config = dict(
    num_key_value_heads=3,
    rope_theta=51600.0,
    init='normal',
    init_std_up=0.0358,
    lr_mult_down=2.0,
    lr_head=0.0199,
    warmup_steps=20,
    schedule='wsd',
    decay_shape='linear',
    final_lr_fraction=0.05,
    train_tokens=136800000,
)
Each number is 200 + 30 x the weight over its row's rms, rounded and kept within 0 to 999. Layers, rows and columns count from 0. The size before them is the row's rms in percent of the matrix's.

# layer 10 MLP up, 384x96, rms 0.274, rows 0-144, columns 48-95
124,277,185,219,146,194,164,200,211,196,253,198,215,212,164,212,208,222,176,178,176,169,191,216,198,238,234,205,183,155,190,193,198,217,200,182,278,201,202,179,180,212,187,182,175,187,222,201,255
103,201,167,223,213,179,213,206,217,198,204,199,233,236,204,237,165,214,177,162,113,228,196,245,240,232,191,205,162,200,206,202,177,176,194,212,240,220,170,205,215,179,183,227,175,207,221,175,213
107,194,180,175,261,226,226,223,206,171,253,187,185,209,174,244,178,213,171,153,186,244,213,190,252,172,158,232,220,233,225,195,226,203,205,236,235,191,206,162,169,164,200,132,225,196,161,209,225
090,173,249,220,186,196,167,210,182,239,262,250,211,212,211,185,179,204,252,135,271,253,211,240,202,197,224,165,159,212,205,239,218,183,208,174,195,186,172,181,219,143,191,208,169,202,197,158,205
093,205,177,233,252,181,197,264,170,234,158,178,166,250,190,207,184,190,198,215,172,172,217,192,213,200,199,163,152,228,206,221,193,165,223,190,217,239,271,171,234,183,158,222,234,186,246,263,177
106,274,156,180,228,208,214,163,201,201,224,196,226,150,185,187,208,208,180,220,139,224,195,224,133,196,228,198,214,171,171,273,252,178,176,169,190,213,220,220,258,242,179,172,187,236,182,139,214
097,160,191,159,261,202,231,171,182,172,207,205,183,213,207,177,234,215,182,224,184,194,163,199,221,208,205,186,216,225,159,250,248,201,251,197,193,222,262,218,187,171,173,207,202,119,238,191,184
107,199,179,189,215,189,217,210,174,267,204,164,238,226,176,231,243,184,214,191,180,191,279,212,222,218,220,185,182,129,172,262,193,177,228,156,196,252,188,190,197,230,194,247,212,173,155,217,171
101,217,219,203,190,171,181,207,238,143,209,168,229,218,225,213,244,196,149,233,187,247,172,178,163,166,166,201,173,197,211,170,227,228,221,265,148,196,182,220,199,180,201,169,187,141,217,238,206
095,184,239,195,196,192,171,218,195,193,237,199,244,197,170,175,181,224,178,212,288,255,201,228,173,192,176,208,242,236,192,161,163,188,232,160,198,230,178,237,249,202,162,227,254,226,194,237,227
093,197,201,201,188,253,167,203,203,211,164,195,131,268,230,178,185,230,204,253,231,212,202,238,241,207,182,228,208,158,225,226,144,137,130,220,193,211,129,196,208,150,182,154,235,185,212,217,199
088,212,211,190,207,209,230,199,179,188,204,223,182,193,188,211,200,188,212,226,236,237,204,179,184,220,195,205,234,179,146,195,178,171,179,238,205,240,133,207,196,174,195,220,218,168,165,151,212
104,207,153,208,187,144,209,251,154,168,203,161,193,203,208,205,211,168,225,210,166,219,151,194,194,175,170,188,187,210,245,185,234,196,162,195,141,235,167,210,178,214,141,202,223,249,181,243,175
111,229,150,222,242,222,189,208,168,145,191,181,222,108,145,236,193,216,157,267,204,194,224,194,225,187,200,222,177,177,253,205,232,208,155,207,169,192,180,248,242,218,185,220,220,171,215,221,146
106,206,281,268,173,271,185,210,206,184,200,190,221,232,188,195,256,193,220,231,199,189,190,217,175,268,209,198,209,188,236,194,220,185,190,203,224,170,252,247,232,205,192,159,231,153,246,257,213
095,262,177,228,205,200,190,205,216,213,191,231,214,215,214,219,165,207,263,238,201,244,159,242,161,173,222,222,168,211,175,252,170,211,177,146,224,193,196,229,171,181,188,198,165,137,210,136,247
094,219,203,211,201,221,210,254,187,180,213,280,227,189,241,288,183,202,189,220,219,191,191,211,177,168,157,165,169,209,176,221,237,206,163,185,184,205,221,203,211,195,207,218,267,166,175,209,186
103,239,216,181,238,201,224,224,164,175,221,208,198,155,145,220,229,217,218,251,154,219,223,217,212,199,203,179,155,205,184,210,152,166,156,198,201,236,259,236,197,190,187,155,240,204,197,165,140
092,178,255,275,251,202,171,209,254,199,161,170,240,211,197,156,219,197,248,164,167,161,192,244,178,191,164,220,187,142,179,186,252,179,215,145,234,228,158,186,204,205,199,202,194,193,216,210,204
111,262,233,216,237,179,165,242,255,180,151,192,209,223,193,212,198,213,247,193,185,195,154,192,192,160,140,209,204,154,181,134,195,174,190,208,232,209,173,233,264,186,194,194,175,203,174,151,215
104,202,150,125,197,221,185,193,244,244,207,223,178,231,168,196,217,240,243,197,238,277,202,179,272,201,229,178,238,241,189,213,171,223,196,217,273,167,180,171,219,216,165,179,191,236,178,208,193
087,191,197,260,231,158,221,189,212,222,213,217,186,213,259,179,221,206,207,170,214,204,217,247,206,217,168,202,176,256,193,231,161,230,193,197,223,165,196,172,172,216,186,184,174,213,221,217,235
094,203,214,220,173,223,224,193,196,197,199,137,246,209,184,204,222,193,202,186,236,208,192,235,167,208,142,167,200,192,263,247,151,181,161,238,197,183,198,212,208,211,161,238,183,218,227,232,167
104,214,170,207,241,197,211,205,200,224,186,202,246,216,231,230,191,215,162,219,217,217,256,208,262,245,214,183,205,228,158,256,188,187,186,234,196,235,207,259,186,132,179,176,239,219,206,188,192
106,234,197,185,149,176,161,209,195,165,188,203,212,247,209,214,123,173,192,221,185,194,185,171,204,197,177,155,172,266,162,254,192,211,255,183,233,186,188,195,239,241,167,171,190,200,227,205,202
093,205,209,214,188,141,188,198,174,254,238,236,159,177,183,194,241,236,225,193,209,203,175,215,254,237,208,181,180,210,177,224,197,202,248,229,197,146,214,152,204,181,163,236,182,218,260,145,189
090,144,182,246,256,225,191,175,218,253,252,206,158,172,174,243,224,233,228,208,191,254,146,179,240,167,161,211,204,213,190,194,233,199,181,194,200,184,192,230,188,167,180,213,231,219,197,208,196
102,273,218,172,189,250,172,245,206,199,243,185,171,194,188,177,189,222,204,240,198,185,160,203,172,213,176,152,230,190,163,213,187,225,146,166,202,129,197,144,214,233,175,180,208,184,202,194,206
095,243,208,235,190,186,191,235,195,218,212,254,167,147,241,215,222,214,149,176,214,189,203,218,169,179,215,217,199,228,159,246,202,164,224,201,165,213,206,166,176,237,184,181,142,169,144,194,169
098,209,198,165,221,198,211,225,183,167,203,170,279,153,143,268,185,187,197,166,212,214,232,209,189,198,217,191,247,210,189,191,169,186,197,164,180,130,205,182,222,209,182,174,223,235,183,226,205
106,178,170,186,210,205,192,157,189,219,186,134,248,194,170,249,197,234,147,211,233,205,232,194,149,184,192,213,254,204,239,160,234,260,185,137,186,200,239,195,245,188,222,207,220,168,212,221,191
100,198,170,157,210,228,178,220,168,184,154,176,231,204,193,265,246,222,261,206,158,200,183,223,182,203,199,234,230,271,220,156,171,206,197,261,179,247,203,176,220,179,144,180,159,151,198,230,161
112,175,160,230,202,224,141,247,187,191,192,169,220,218,218,172,263,220,229,165,184,182,249,127,217,259,206,203,217,248,181,204,168,212,226,170,193,170,188,178,186,224,167,156,190,206,218,233,226
106,146,230,229,167,210,218,213,236,206,202,194,216,197,200,205,111,280,175,264,205,217,231,238,187,226,216,199,228,184,195,253,196,180,203,202,231,254,215,177,250,202,241,177,252,176,168,205,245
093,172,131,175,207,180,253,181,241,191,181,187,178,220,229,164,178,217,163,189,190,185,155,150,256,193,157,253,203,245,192,193,196,145,208,193,208,307,190,190,218,190,165,240,223,174,241,237,199
091,196,184,208,198,233,231,227,213,190,190,191,214,154,160,249,204,147,201,187,170,193,247,160,232,193,242,185,195,193,153,193,198,234,203,154,205,176,187,222,179,177,184,145,250,181,162,206,183
098,239,177,163,204,155,178,153,267,228,184,190,185,152,204,204,226,218,180,219,231,161,203,151,203,260,245,219,186,259,137,216,192,186,144,184,207,190,195,195,180,169,169,192,173,195,210,195,243
098,204,175,225,161,202,225,162,200,221,192,233,164,153,228,252,200,226,184,244,214,212,254,159,222,189,222,221,202,152,181,224,236,230,197,205,171,178,201,130,255,208,164,209,168,137,165,182,176
107,189,209,230,229,184,191,203,160,156,193,171,245,207,186,198,237,171,210,195,212,195,206,205,150,180,243,203,238,169,207,251,226,169,223,199,213,185,162,209,203,226,172,164,229,151,207,230,180
113,180,221,232,170,174,196,228,188,171,191,174,221,225,214,145,197,162,171,206,243,162,199,208,194,179,152,213,243,260,178,191,203,193,169,166,169,200,226,199,212,170,194,232,139,246,200,213,187
095,232,225,252,215,160,228,199,211,215,183,249,213,253,214,228,225,171,230,184,193,166,152,174,214,186,214,145,232,215,207,196,208,224,182,213,197,197,212,228,201,218,171,140,245,248,179,211,174
108,228,180,182,215,177,196,201,211,171,174,226,237,202,193,219,188,150,215,213,209,299,217,223,236,262,176,189,155,226,268,221,232,153,173,190,182,129,207,203,248,178,220,207,188,143,216,248,172
102,204,226,174,214,181,179,171,208,200,176,182,227,220,194,207,148,212,219,202,235,256,203,223,212,181,174,245,257,168,202,189,189,222,179,197,206,230,223,244,200,200,196,253,187,172,169,229,213
094,192,172,181,223,204,229,179,186,179,197,191,157,211,213,212,212,218,236,222,209,222,235,183,161,183,181,175,169,175,197,210,209,221,208,171,223,239,175,232,181,205,190,203,134,270,186,212,176
099,193,152,199,241,144,242,208,215,211,157,200,197,176,229,199,233,134,239,187,210,194,210,164,208,214,186,176,143,213,170,184,193,172,177,224,216,190,166,192,139,230,163,194,188,182,191,220,219
098,179,212,261,208,130,189,158,221,171,231,222,236,188,174,161,238,242,216,212,206,211,147,164,161,236,166,165,163,194,193,175,236,194,197,196,213,181,189,209,206,165,184,224,179,195,141,208,181
096,235,196,211,169,221,191,169,215,161,183,147,177,166,249,161,168,192,221,180,223,196,195,172,215,239,170,190,162,199,242,218,207,146,165,166,211,225,232,207,204,159,215,262,192,191,213,170,188
092,183,188,207,252,209,211,188,210,218,151,218,156,231,147,268,212,210,197,232,219,225,244,199,235,220,248,187,210,246,181,213,168,174,116,196,204,209,190,199,208,206,153,223,260,221,192,248,158
102,220,266,167,220,149,191,238,212,221,222,221,219,198,226,251,181,257,163,136,207,243,198,199,273,211,199,203,256,220,140,196,244,237,215,210,151,199,233,224,254,199,172,204,215,184,185,174,217
102,253,216,215,184,220,147,171,242,197,241,215,196,235,157,206,255,245,210,188,229,241,194,228,197,200,203,212,230,192,226,222,115,206,218,200,161,201,201,186,228,218,213,208,234,254,186,186,197
092,218,194,254,168,166,219,219,188,187,158,205,169,184,159,198,240,217,270,245,245,189,204,207,235,217,155,263,204,205,167,198,165,183,237,214,217,254,182,194,282,218,161,222,187,168,214,219,191
110,211,162,215,199,198,199,212,194,162,175,239,236,126,199,162,202,203,153,216,250,180,232,177,220,168,213,193,251,198,213,201,166,194,259,213,190,214,213,160,234,147,184,208,209,186,161,210,185
106,195,215,265,197,209,272,236,199,220,249,198,269,217,159,212,198,179,182,199,190,194,206,191,167,181,173,182,174,183,148,195,167,232,192,187,205,164,209,213,195,121,196,249,178,179,215,231,248
109,256,184,187,147,148,222,219,215,152,182,191,204,239,217,177,147,226,203,226,215,243,165,191,204,213,156,153,220,276,184,220,191,235,241,233,191,262,203,197,213,180,169,162,214,165,175,235,206
104,226,242,163,213,207,231,180,201,165,237,186,187,241,175,159,192,200,252,179,202,196,201,145,193,200,218,165,134,205,200,220,173,192,194,225,185,218,212,224,191,167,237,119,150,164,190,183,211
094,245,178,203,249,229,190,190,207,236,230,200,195,198,188,194,188,167,217,227,194,243,210,182,239,234,212,162,230,202,215,192,239,239,238,227,192,179,230,228,151,206,239,216,212,223,199,208,192
080,219,154,226,194,197,169,204,206,272,197,133,145,206,192,207,193,184,167,188,215,147,214,179,220,173,179,264,251,201,227,158,185,193,171,181,172,246,181,236,211,209,204,198,201,237,234,171,214
106,163,260,188,237,144,182,161,191,217,216,200,159,149,186,206,175,210,248,202,263,229,221,157,231,246,161,189,225,245,193,182,208,214,194,194,151,206,233,210,250,197,158,183,251,254,216,206,231
099,211,206,188,237,231,220,169,210,188,170,192,232,188,206,218,180,220,194,200,208,218,227,138,217,134,192,171,168,194,185,220,227,218,221,199,163,224,208,234,179,211,184,195,181,176,205,244,164
096,227,200,219,216,144,136,194,171,186,263,172,198,197,245,260,184,211,186,154,172,220,238,230,149,206,184,212,244,221,184,235,249,223,217,224,226,228,210,184,221,233,173,185,183,188,153,172,235
096,256,171,209,201,156,185,215,180,203,141,258,223,171,209,209,218,185,168,160,211,187,178,192,179,245,204,215,251,236,225,175,205,243,190,152,221,224,165,155,183,210,185,242,232,206,204,170,211
104,234,221,154,212,159,204,162,161,239,164,217,189,188,247,210,175,137,181,159,178,172,177,183,161,256,174,239,176,229,195,185,233,198,171,238,212,200,230,171,190,212,165,220,238,222,240,199,202
102,236,219,206,279,180,165,191,186,147,207,194,202,184,227,181,180,174,275,253,204,177,168,147,177,190,203,242,221,229,222,129,176,171,156,224,229,232,243,183,202,240,239,200,212,182,188,194,187
085,184,193,221,249,193,225,172,209,153,193,187,262,167,269,210,197,231,250,192,245,179,222,179,174,173,132,223,149,188,215,197,166,240,241,135,212,210,188,217,211,197,213,210,154,174,241,208,221
107,202,216,234,208,192,203,134,202,207,135,200,199,164,232,210,167,243,179,193,213,242,205,187,210,174,167,223,193,197,207,250,211,229,191,217,220,182,252,206,185,117,169,193,169,132,275,203,276
093,214,123,238,217,191,203,245,189,192,188,223,249,175,241,210,216,164,177,228,212,228,180,196,214,156,242,187,158,167,233,228,213,167,251,216,162,176,209,227,160,172,173,187,145,196,238,177,204
095,227,223,197,261,173,160,158,136,183,256,176,162,206,221,221,198,200,189,186,229,201,182,219,231,212,180,165,253,184,186,218,178,215,223,168,155,225,200,129,168,163,202,269,215,225,189,196,215
090,192,261,130,166,214,205,150,227,257,200,144,217,160,200,185,177,209,238,218,212,245,238,135,212,170,232,216,234,192,188,190,211,208,212,178,146,129,189,211,248,209,173,250,201,163,227,230,181
086,234,234,221,210,202,181,235,215,216,236,211,170,202,152,219,212,210,230,212,176,208,241,218,215,207,199,193,196,215,171,160,124,139,199,216,209,139,194,208,188,219,156,221,171,174,154,154,219
109,153,205,230,231,165,170,213,192,181,225,268,180,239,255,169,213,150,190,230,207,238,190,182,204,182,225,217,199,250,200,224,154,211,245,170,200,257,202,137,228,209,186,244,190,231,232,167,202
105,145,214,210,233,167,172,238,217,160,169,221,261,190,187,239,202,187,181,146,160,226,209,197,220,232,183,214,217,174,202,202,247,222,169,186,189,197,202,226,215,284,189,246,231,165,148,234,217
084,239,208,163,220,203,200,221,179,223,222,167,226,255,179,209,193,216,197,220,200,264,239,188,266,196,194,126,219,219,229,166,161,223,218,231,221,173,232,203,277,224,190,271,185,211,231,218,235
097,162,176,205,199,197,192,207,171,179,223,212,228,218,180,220,250,260,219,215,173,192,221,221,172,197,230,211,191,296,150,210,176,160,220,148,173,183,215,211,219,244,178,152,228,187,156,214,136
108,183,223,224,223,168,256,266,163,206,174,235,169,134,193,208,200,207,255,252,212,176,165,226,197,147,206,265,226,167,226,186,166,156,230,215,194,238,205,226,224,233,173,234,162,175,208,179,192
098,190,246,214,208,164,209,232,167,186,220,176,244,189,261,208,239,160,194,204,244,276,229,186,237,211,161,220,230,200,185,138,235,188,232,235,225,174,184,145,154,203,175,181,223,192,171,251,161
083,181,271,211,170,159,161,207,259,214,233,220,183,175,163,179,223,216,234,198,171,204,232,198,212,194,168,164,165,181,157,197,161,224,178,194,130,232,134,210,225,196,190,196,216,208,188,222,218
104,256,232,215,234,164,215,178,178,167,230,184,194,159,206,238,209,237,197,189,219,286,152,203,193,220,219,178,230,173,174,181,203,190,197,239,189,202,216,237,180,173,171,251,191,220,210,219,193
092,214,180,223,183,212,167,239,214,186,221,174,223,179,208,228,247,190,274,175,173,176,210,149,212,177,145,225,232,226,267,166,190,160,205,189,169,217,151,212,159,167,205,197,203,195,220,183,235
102,155,189,243,177,161,168,178,180,178,249,189,230,210,136,186,200,237,209,198,210,210,146,173,204,184,218,212,214,215,150,208,237,224,166,172,204,230,197,188,166,189,194,168,257,202,216,204,215
090,173,177,192,207,206,235,224,189,232,138,187,249,183,209,167,244,206,202,220,246,179,202,205,239,200,213,164,221,229,200,163,207,194,207,243,211,195,215,193,207,158,109,204,221,215,201,196,209
093,215,242,200,229,177,245,238,235,133,153,231,197,164,177,238,210,220,219,235,163,170,202,215,191,211,146,230,189,199,177,192,209,205,159,233,155,195,174,247,174,193,184,201,207,169,287,164,215
111,255,155,223,246,219,175,174,178,256,244,231,164,189,176,211,213,152,205,224,181,167,228,165,172,211,197,175,192,199,188,185,199,217,168,190,189,216,206,126,193,151,202,229,133,161,166,183,161
093,162,216,170,184,189,219,160,221,154,163,232,240,195,220,211,189,169,221,129,166,240,232,158,223,161,175,178,235,153,141,204,163,196,268,226,222,199,223,170,167,194,228,211,208,238,167,158,186
102,175,223,207,287,225,153,235,198,196,188,201,200,173,192,251,221,224,185,268,139,220,198,214,182,192,224,186,183,212,270,268,142,209,183,230,196,171,207,204,192,167,192,216,186,186,221,217,245
112,152,191,188,183,188,250,162,193,153,223,166,204,220,230,160,193,135,232,201,206,194,215,179,212,218,162,181,206,134,200,148,206,142,169,272,240,164,173,201,218,171,184,214,234,221,172,180,205
100,174,199,209,139,230,233,199,201,201,232,206,233,178,175,213,309,180,223,176,185,174,204,230,173,197,219,158,172,201,192,193,210,174,201,186,199,183,212,154,158,218,159,246,214,125,147,224,219
092,212,182,162,214,210,217,179,158,142,177,172,177,122,253,159,231,220,178,183,207,218,149,167,180,157,212,196,226,218,192,213,154,229,167,205,191,202,209,182,162,183,157,187,219,172,249,174,201
095,232,196,301,194,244,184,165,161,169,165,183,199,172,167,233,216,237,219,246,187,233,161,209,199,157,250,165,184,232,189,176,209,173,218,223,210,191,193,176,202,210,195,197,224,193,172,209,136
108,189,203,197,201,286,231,239,225,256,250,238,253,208,242,191,206,211,206,181,186,222,160,182,148,208,249,227,186,193,195,204,148,212,165,195,200,192,176,262,216,202,156,255,200,189,174,185,236
093,217,224,168,199,157,243,201,157,183,173,183,192,131,207,195,192,212,206,183,213,211,195,201,223,186,203,205,224,212,133,255,197,214,204,225,169,264,205,184,214,167,182,215,180,181,220,230,238
087,244,184,186,250,190,187,167,157,178,222,199,215,215,192,230,197,220,190,163,225,250,162,226,233,199,235,243,271,217,192,208,184,173,244,230,169,149,186,176,167,170,171,196,170,230,147,171,176
103,137,221,161,176,179,211,190,192,218,189,237,224,181,228,219,173,222,199,205,181,259,256,261,227,182,188,150,195,191,228,225,163,160,160,235,209,180,212,182,202,191,203,129,153,182,160,166,184
090,238,172,189,184,162,148,159,153,192,233,186,157,185,221,201,174,178,169,186,233,213,207,178,199,231,182,171,214,163,218,223,192,180,191,184,107,201,238,181,244,185,151,201,220,204,229,257,183
105,195,213,141,198,182,158,184,180,180,206,207,185,174,214,160,181,238,192,178,252,253,202,219,218,199,196,249,182,250,222,223,232,118,167,182,207,181,233,237,215,230,180,171,185,224,163,223,194
098,193,179,151,206,217,131,201,230,210,215,251,204,204,209,158,161,235,217,236,158,198,186,217,134,194,160,221,127,202,216,215,148,213,220,201,212,191,210,200,243,208,215,169,219,202,185,210,230
104,210,216,196,166,209,186,189,214,212,226,195,203,221,195,164,216,182,239,180,245,204,219,222,186,169,174,210,225,257,193,206,193,172,217,219,230,200,191,113,159,228,154,249,124,176,194,166,176
092,195,197,200,203,207,133,208,196,219,217,177,161,129,165,239,217,155,254,198,230,172,184,228,226,197,179,171,231,194,166,174,205,163,207,214,197,167,227,201,153,184,162,210,199,224,230,250,249
105,230,246,200,171,187,196,217,220,234,169,184,240,158,173,133,254,183,203,238,221,200,206,190,183,105,228,174,186,191,170,190,182,207,260,223,165,231,237,257,163,204,223,210,223,196,194,219,186
098,208,233,226,225,223,197,202,209,225,166,228,206,245,207,218,146,233,186,213,188,207,179,197,169,241,194,204,228,167,198,220,157,164,208,252,238,217,183,245,256,172,235,179,196,198,234,216,197
109,234,202,253,207,185,214,257,246,177,189,160,228,159,193,217,219,192,210,213,165,213,238,249,221,166,183,218,240,174,189,216,207,202,224,146,208,238,180,148,196,194,236,204,202,176,213,172,200
102,192,234,148,185,205,205,175,171,148,217,215,210,207,180,222,207,191,202,209,194,188,186,182,202,228,261,190,201,202,224,169,167,252,206,251,164,189,219,186,255,223,156,245,232,217,197,228,206
100,189,232,217,278,204,200,177,176,214,147,180,181,197,226,232,163,227,173,217,241,183,220,177,180,226,204,175,207,241,237,174,226,169,153,167,237,199,187,193,168,215,144,200,207,265,238,221,213
116,195,205,156,127,204,202,210,177,238,179,150,210,155,154,177,235,179,216,189,246,151,218,185,201,183,227,191,238,267,185,164,212,191,192,208,242,162,233,184,229,209,214,178,212,220,216,213,199
109,249,224,173,208,206,211,177,213,227,202,258,192,207,204,229,221,203,198,144,210,199,195,212,213,236,228,162,171,190,220,193,251,178,235,209,237,126,234,177,170,194,160,172,167,245,173,221,148
102,271,244,200,182,161,191,282,183,181,197,202,245,138,137,193,237,185,235,230,182,222,178,210,196,168,187,206,185,215,215,203,212,196,218,259,179,207,200,192,240,215,209,170,167,213,227,251,234
110,213,228,214,214,225,163,203,184,194,193,243,207,176,195,160,221,218,242,186,220,214,169,192,194,148,241,221,225,212,213,252,203,175,205,203,155,170,231,153,233,178,218,225,211,171,137,182,176
094,224,163,195,181,232,118,196,250,161,151,206,220,173,152,217,209,210,194,181,179,203,231,212,246,230,253,155,272,184,221,255,186,224,201,138,163,223,215,215,190,180,210,157,169,199,244,211,198
096,193,203,140,171,191,182,202,215,203,225,262,273,245,203,175,234,186,193,171,185,240,234,199,226,226,156,208,214,213,153,159,173,169,208,187,246,184,203,156,250,163,210,169,206,167,199,221,214
101,195,183,170,234,235,138,139,163,167,239,192,198,227,206,225,194,191,191,211,150,213,149,198,257,207,237,262,208,213,206,208,177,186,195,165,194,158,160,231,178,212,160,195,256,192,175,210,156
111,194,261,192,159,175,194,233,217,191,213,227,184,230,255,229,200,217,197,243,192,179,184,210,168,235,212,258,190,190,200,237,202,227,228,204,202,213,165,233,168,229,203,212,208,167,175,182,201
091,200,212,198,208,199,168,210,211,210,159,195,212,187,184,168,173,179,238,249,216,201,193,213,265,205,214,251,138,198,160,208,163,236,233,261,214,171,192,172,168,172,128,201,245,131,163,211,186
101,201,166,168,234,186,186,197,199,214,175,172,188,192,159,203,216,218,175,232,181,208,178,186,207,236,200,207,216,232,168,222,163,126,230,235,181,261,186,167,251,174,192,197,205,221,224,195,217
104,235,189,199,208,259,186,254,213,198,243,213,240,187,169,193,177,197,169,206,187,220,169,180,200,169,208,219,208,242,222,237,178,180,278,205,203,203,181,180,210,203,158,242,204,212,176,213,206
087,194,186,189,196,156,160,276,217,100,212,236,261,186,210,208,166,194,190,167,169,213,191,220,233,168,170,204,231,224,185,190,214,149,232,161,182,253,196,241,197,240,213,171,239,218,233,203,256
103,211,235,252,179,207,189,173,218,237,211,175,209,261,247,232,168,177,213,257,193,163,182,204,171,187,221,220,182,152,270,196,222,224,169,164,135,235,199,201,223,193,162,193,254,228,186,210,236
112,167,218,203,201,167,135,220,204,243,257,250,182,198,189,208,190,178,238,193,164,211,170,176,142,193,246,223,188,269,235,178,213,215,202,216,183,183,200,167,216,243,182,188,237,186,195,200,185
102,209,161,206,194,230,166,231,252,205,181,203,197,204,217,205,202,221,179,299,253,210,176,180,163,201,181,208,232,200,200,296,194,207,195,169,197,207,190,193,140,149,229,197,172,194,215,212,233
102,240,176,209,213,195,222,217,196,185,197,179,184,165,205,144,202,177,175,219,203,214,164,199,216,157,204,198,182,196,200,223,197,249,219,173,212,151,212,150,166,195,215,194,207,194,184,190,185
099,181,228,240,232,154,201,171,186,229,223,174,210,145,224,221,232,176,228,165,221,174,250,136,189,205,261,153,189,167,195,230,218,185,176,141,167,181,198,221,220,223,233,213,212,175,226,161,195
090,254,204,203,213,141,135,181,200,232,247,204,184,208,206,194,255,167,219,163,185,252,230,182,218,219,239,154,227,226,155,143,190,178,180,214,220,163,176,213,212,211,194,165,162,167,250,216,246
097,212,281,225,208,171,223,187,193,217,234,142,182,189,212,203,181,227,194,166,124,190,227,176,214,161,239,260,117,179,209,144,171,187,213,161,174,190,234,191,209,156,185,190,224,156,175,179,165
094,221,178,236,174,204,229,162,258,209,183,174,222,234,239,251,145,254,174,218,209,200,234,200,251,178,193,177,193,248,204,191,163,192,209,244,212,205,201,190,237,174,150,203,176,158,224,204,161
088,224,166,194,233,146,197,189,242,194,185,215,162,259,232,202,186,143,225,220,195,185,200,208,159,240,222,164,174,168,204,200,198,203,205,173,206,247,223,159,139,143,180,128,170,200,183,165,203
104,217,199,175,194,192,216,171,240,268,176,185,219,159,201,183,202,187,176,257,214,182,214,160,257,202,162,205,222,248,160,151,208,193,174,216,249,177,185,211,204,160,190,198,189,187,197,203,233
090,196,282,208,218,210,174,216,209,184,195,171,175,165,219,150,226,198,206,195,214,223,190,191,207,195,238,177,157,175,175,162,250,176,141,138,145,194,187,202,224,242,154,210,219,172,184,194,168
102,185,165,194,197,227,188,217,190,193,219,239,150,178,192,216,206,216,249,236,214,193,176,167,232,204,206,223,205,168,176,143,208,137,195,244,198,167,216,146,202,162,211,190,173,202,235,231,220
106,224,247,214,141,182,197,252,223,185,195,161,176,211,230,206,268,175,188,232,202,243,264,243,207,177,212,169,181,250,243,150,179,224,231,186,196,240,211,207,188,168,210,168,152,174,173,219,232
088,223,218,189,250,221,190,256,154,202,220,214,181,188,161,236,192,173,188,201,250,194,223,232,228,185,167,170,218,190,185,122,199,154,237,176,198,171,222,182,173,189,196,149,202,221,160,205,290
094,193,166,161,169,190,213,225,187,211,177,199,195,214,171,264,199,196,170,234,108,229,196,188,167,163,167,221,210,251,198,197,203,178,205,175,221,196,164,198,132,218,207,186,249,223,202,280,196
095,254,191,170,159,192,193,156,124,196,209,253,192,170,223,264,226,206,200,231,232,143,175,194,188,197,189,167,241,207,204,157,268,184,240,238,235,234,213,243,210,202,202,222,200,230,213,240,168
103,188,246,193,194,224,230,161,222,183,205,211,197,233,208,202,212,229,206,242,190,230,173,142,207,164,234,228,135,209,198,186,251,208,165,196,233,208,227,140,217,179,189,248,162,181,223,206,257
088,213,206,209,212,224,242,157,221,185,209,212,177,171,266,214,173,215,201,234,259,204,221,161,240,239,184,137,177,156,179,168,159,186,195,241,247,153,257,193,167,186,208,207,258,227,189,189,246
090,200,203,173,189,159,198,210,200,146,194,241,228,161,182,223,217,258,118,189,208,206,218,213,221,209,205,173,185,211,160,177,250,199,139,230,204,234,237,177,176,199,196,180,223,228,181,215,181
085,240,175,198,171,198,166,195,183,213,209,225,212,188,183,207,167,216,243,233,192,222,182,219,194,218,207,228,231,197,214,269,169,158,264,217,201,239,216,198,152,217,206,207,177,180,228,200,207
105,163,222,211,199,168,145,186,227,188,266,150,205,257,219,267,213,210,186,212,179,220,186,214,213,192,208,220,169,182,214,238,228,165,153,209,225,218,217,228,164,214,189,181,212,236,179,185,145
105,242,230,193,227,167,230,168,242,195,239,183,206,207,261,230,221,223,202,180,194,176,238,177,167,192,200,200,192,176,189,227,213,220,140,226,193,212,184,252,181,155,208,116,198,198,227,222,221
097,193,180,176,184,157,205,178,185,213,183,173,218,185,179,210,201,243,212,197,200,228,99,221,195,221,212,195,186,214,228,211,222,268,187,136,145,195,171,218,216,176,227,191,209,257,152,244,207
106,220,177,215,216,174,207,251,226,175,145,189,139,266,196,220,191,179,211,187,167,175,235,252,198,187,181,158,194,249,200,216,193,181,191,203,186,233,234,178,199,178,172,227,223,152,191,241,119
114,211,193,208,244,178,177,213,217,202,179,247,208,199,229,219,220,235,199,180,151,200,216,143,178,210,153,249,196,214,208,157,232,207,226,260,166,221,191,206,213,207,191,148,220,228,200,184,181
100,165,258,225,139,173,177,206,172,163,177,202,212,229,168,255,221,181,177,169,247,148,214,190,229,218,166,218,167,215,230,257,187,167,170,187,234,176,265,207,211,198,228,161,183,205,186,190,186
092,202,202,161,182,229,242,199,204,182,196,248,164,214,245,163,154,222,152,215,186,200,161,208,204,195,173,238,250,228,174,184,201,191,176,203,273,262,234,198,150,175,222,208,248,163,179,243,160
088,196,190,183,183,253,187,229,250,142,208,211,171,134,199,210,209,265,199,190,210,126,186,232,213,225,212,212,233,193,189,167,201,199,196,260,263,202,206,172,187,207,194,195,182,251,165,228,226
106,123,190,245,226,193,194,253,239,237,209,166,194,218,194,173,225,187,213,183,237,198,273,244,248,187,209,221,236,218,188,173,173,182,217,237,204,176,205,214,215,176,192,180,188,230,210,251,210
098,179,208,215,123,186,226,204,146,223,187,185,245,198,158,211,238,183,130,200,215,205,191,183,215,226,149,214,267,229,169,228,188,194,228,207,186,215,183,202,200,170,190,152,200,177,193,212,164
109,237,203,217,265,188,173,244,248,169,244,228,228,173,239,207,222,153,169,199,187,219,214,240,228,146,210,235,203,187,206,212,205,196,116,174,228,193,192,239,167,201,242,207,219,197,220,264,223